From a checkpoint of a small transformer trained on Wikipedia.
Architecture: RMSNorm before each block, rotary positions, biases on query, key and value, tied embeddings.
Each number is 128 + 32 x the weight over its row's rms, rounded and kept within 0 to 255. Layers, rows and columns count from 0. The size above them is the row's rms in percent of the matrix's.

# layer 4 attention value, 64x96, rms 0.154, rows 26-30, columns 0-95
size [ 93  99  93  96  90]
[[116 103  98  96  70 165 121 137  84 123 151 139  81  63 140 136 169  89  82 116 193 167 152 120 159 167 164 165 123 173 171  70 130  87  94 194 131 161  81 127 106 151 120 170  98 102 189  74  74  84  75 152 129 140 117 131  99 151 101  83 151 123 140 128 104 167 151 125 129 106  78 182 133 146 132 116  84 113 153 129 137 122 143  66 133 122 127 148 127 121 142  90 163 151 166 158]
 [138 169 242 147 106 101 135 154 173 157 131 129  86 108 125 118 133 172 130  97 164  89 150 101  99 124 109  70 176 205 120 127 139 138 140 105  81 157  84 137 151 125 117 115 174 133 134 169  90 140 115  67 157 103 136 113 135 125 127 111 118 132 116 150 121 113  96 139 162 185 139 153 166 128  51 134  89 143  73 114 118  92 122 101 132 141 102 158 121 105 179  85 164  44 129 161]
 [101 136 135 104 168 149 104  66  90 113 162  84 107 103 151 115  78 168 122 120 128 105 108  88 107  56 118 137 113  88 137 134  80 142 131 142 127 155 188 133 129 144 212 100 136  65 175 128 109 127 177  89 112 157 143 107 105 112  89 112 116 129 111  99  97 165 105 146 123 107 106 110 177  99 173 125 127  70 100 110 113  40 104 119  94 127 112  80  95  81  72 106 129 126  57 125]
 [ 77 133  90 148 130 185 179 142 133  96  94 107  97 199  79 116  66 165 127 136 124 118 103 113 140 124 146 102 136  75 133 104 121 122 118 145 177 139 113  80 155 155 127 105 151 141 160 171 131  90 164 141 127 210 130 129  96 188 131 144 111 162 123 162  75 110 151 112  66 125 144 164 192 133 134 122 164 133 167  88 111 133 119 216 155 150 152 153 112 178 157 169 128 116 185 137]
 [142  65  78 191 114  97 161 149 147  63 157 210  87  90 119 175 139 127 154 160 128 125 142  98 138 162  71 133 123 124 156 109 105 129 158 101 122 115 194 134 109 123 137  93 152 105 145 101 102 152 161 123  46 114 183 158 146 160 111 144  51 110 140 122 135 141 106 134 121 128 169 133 150 157 111 166 131 103  78 148 141 149 207 117 160 128 131 165 117 132 110 177 132  71 139  85]]
# layer 4 attention output (transposed), 128x96, rms 0.134, rows 26-30,58-61, columns 0-95
size [ 93  88  87  84  92 100 103 102 104]
[[231 174 117  93 149 158 103 169 175 142 143 114 144  81 150  94 133 121  72 133 127 110 113 126 159 182 135 185 119 152 139 216 110 160  70  88 119  74 148 179  96  71 174  81 127 143 122 171 126 112 148 142 142  98  92 173 118 116 122 123 107 149 172 140 186 139 121 165 115 144 112 111 146 116 146  91 133 124 146 128 107 135 144 132 146 131  66 164 131 108 146  85 191 157 122 113]
 [132  95 168 122  87 126 139  81  64 141  94 113 136 143 170 112 118 122 117 171 116 164 122 133 143 129 172 167  87 139 155 160 129 181  78 129  97  86 124 139 169 183 131 145  86 129  94 111 165  83 135 115 114  86  92 148  94 145 185 167  98 161 112  71 156 122 137 141 170  93 102 171 114 132 119 149  77 143 185  54 118 143 163  28 141 122 119 104 175 100 118 137 128 158  94 156]
 [163 125 141 132 113  74 108 121 101 146 167 110  91 139 135 154 103  97 105 120 118 117 118 176 165 146  52 139 168 196  94  97 123 110 124  42 158 137  77 123 148  97 199 134  80 118 137 102 148 154  71 149 142 143 127 145 121 127 100 135  76 174 147 127 123 124 104 107  77 109 129  73 132 154 129 115 121  94 147 142 119  24  92 123 124 119  56 150 117 117 111  73 143 107 102  79]
 [ 64 151 155 135 180 112 107 122 119 203 151 130 170 126 103 150  75 112 108 106 128  95  90 157 149 190  55 110 148 132 136 104 205 141 136 117 120 140 148 101 155 117 118 148 127  90 110 122  94 124 130 120  97 116  69 118 191 132 148 134 116 122 105 115 110 188 137 121  96 159 195 106 109  64 127  65 129 139 153  99  83 134 149 198 145 102 135  39 139 136 152 138 151 115 164 127]
 [198 154 141 122  93 121  81 140 145 105 164  85 134 110 244 139 121 158 211 150 106 131  79 175 165 131 174 115  93 102 150 100 134 124 109 114 111 119 149 101 186 171 163 142 113 143 129 110  94 165 122 184 131 152 104 133 100 190 127 177 127 105 134  92 120 132  83 169 150 160 143 119  80 130 157 106  94 124  98 135 119 102 165  86 173 129 129  99 139 138 121  59 161 138 156 143]
 [106 145 126 107 129  80  93  93 113  75  75 149 188 130 160 159  93 120 160 158 160 159 102 139 134  91  70 142 154 102 123 164 134 118 122 184 135  93 115  77 163 163 110 194 181 129 157 140 114  91 113 142 146  88  89  83 149 189 138 147  85 114  89 111 105 111 171 152 196 129 140 148 150 113 151 154 138 171 105  71 137 108  64 108 124 113 162  88 143 140 112 161  82  93 135  67]
 [110 137 110 216 142  89 175 142 144  89 174 156 133 117 163 132 105 168 105 191 100 168 129 195 104  84 124  95 122  83 120 137 150  88 103 169  99 175 109 157 135  89 154 115 145 124 171 116 135 135 114 113 113 169 101 126 136 124 125 126 114 104 101 166 177 123  82 128  43  84  92 125 118  89 137  78 117 109  82 140 151 142 154 178 131 161 104  75 153 102 108  98  83  53 123 121]
 [121 143 150 103  72 135  96 132 147 196 169  41 102 141  97 132 166 150 143  87 123 108  89 202 120 144 163  98 115  55 129 100  73  93 149 172  83  86 173 107 143 157 111 109 147 178 112  92 126 157 112 147 101 131 137  92 123 120 190 130  97 177 122 163 181 138 117 143  67  87 162 165 104 113  95 144 186 144  98 116 137 134 117 131 149 104 104 112 141  83 127 149  83 142 143 142]
 [203 130 123 143 111 110 154 120 121  82 132 156  76 103 162 141 141 180  56 166 124 105 136  88 127  75 112 148 119 126  72 133 149 131 147 121 115 107 143 109  63  72 136 105 144 121  98  50 169 184 122  64 160  97 143 126 110 132  87 139 162 131 128 122 176 114  85 178 140 161 148  93  57 156 132 164 136 165  86 153 110 138  98  82 165 111 156 185 118 125 143 150  88 132  98 116]]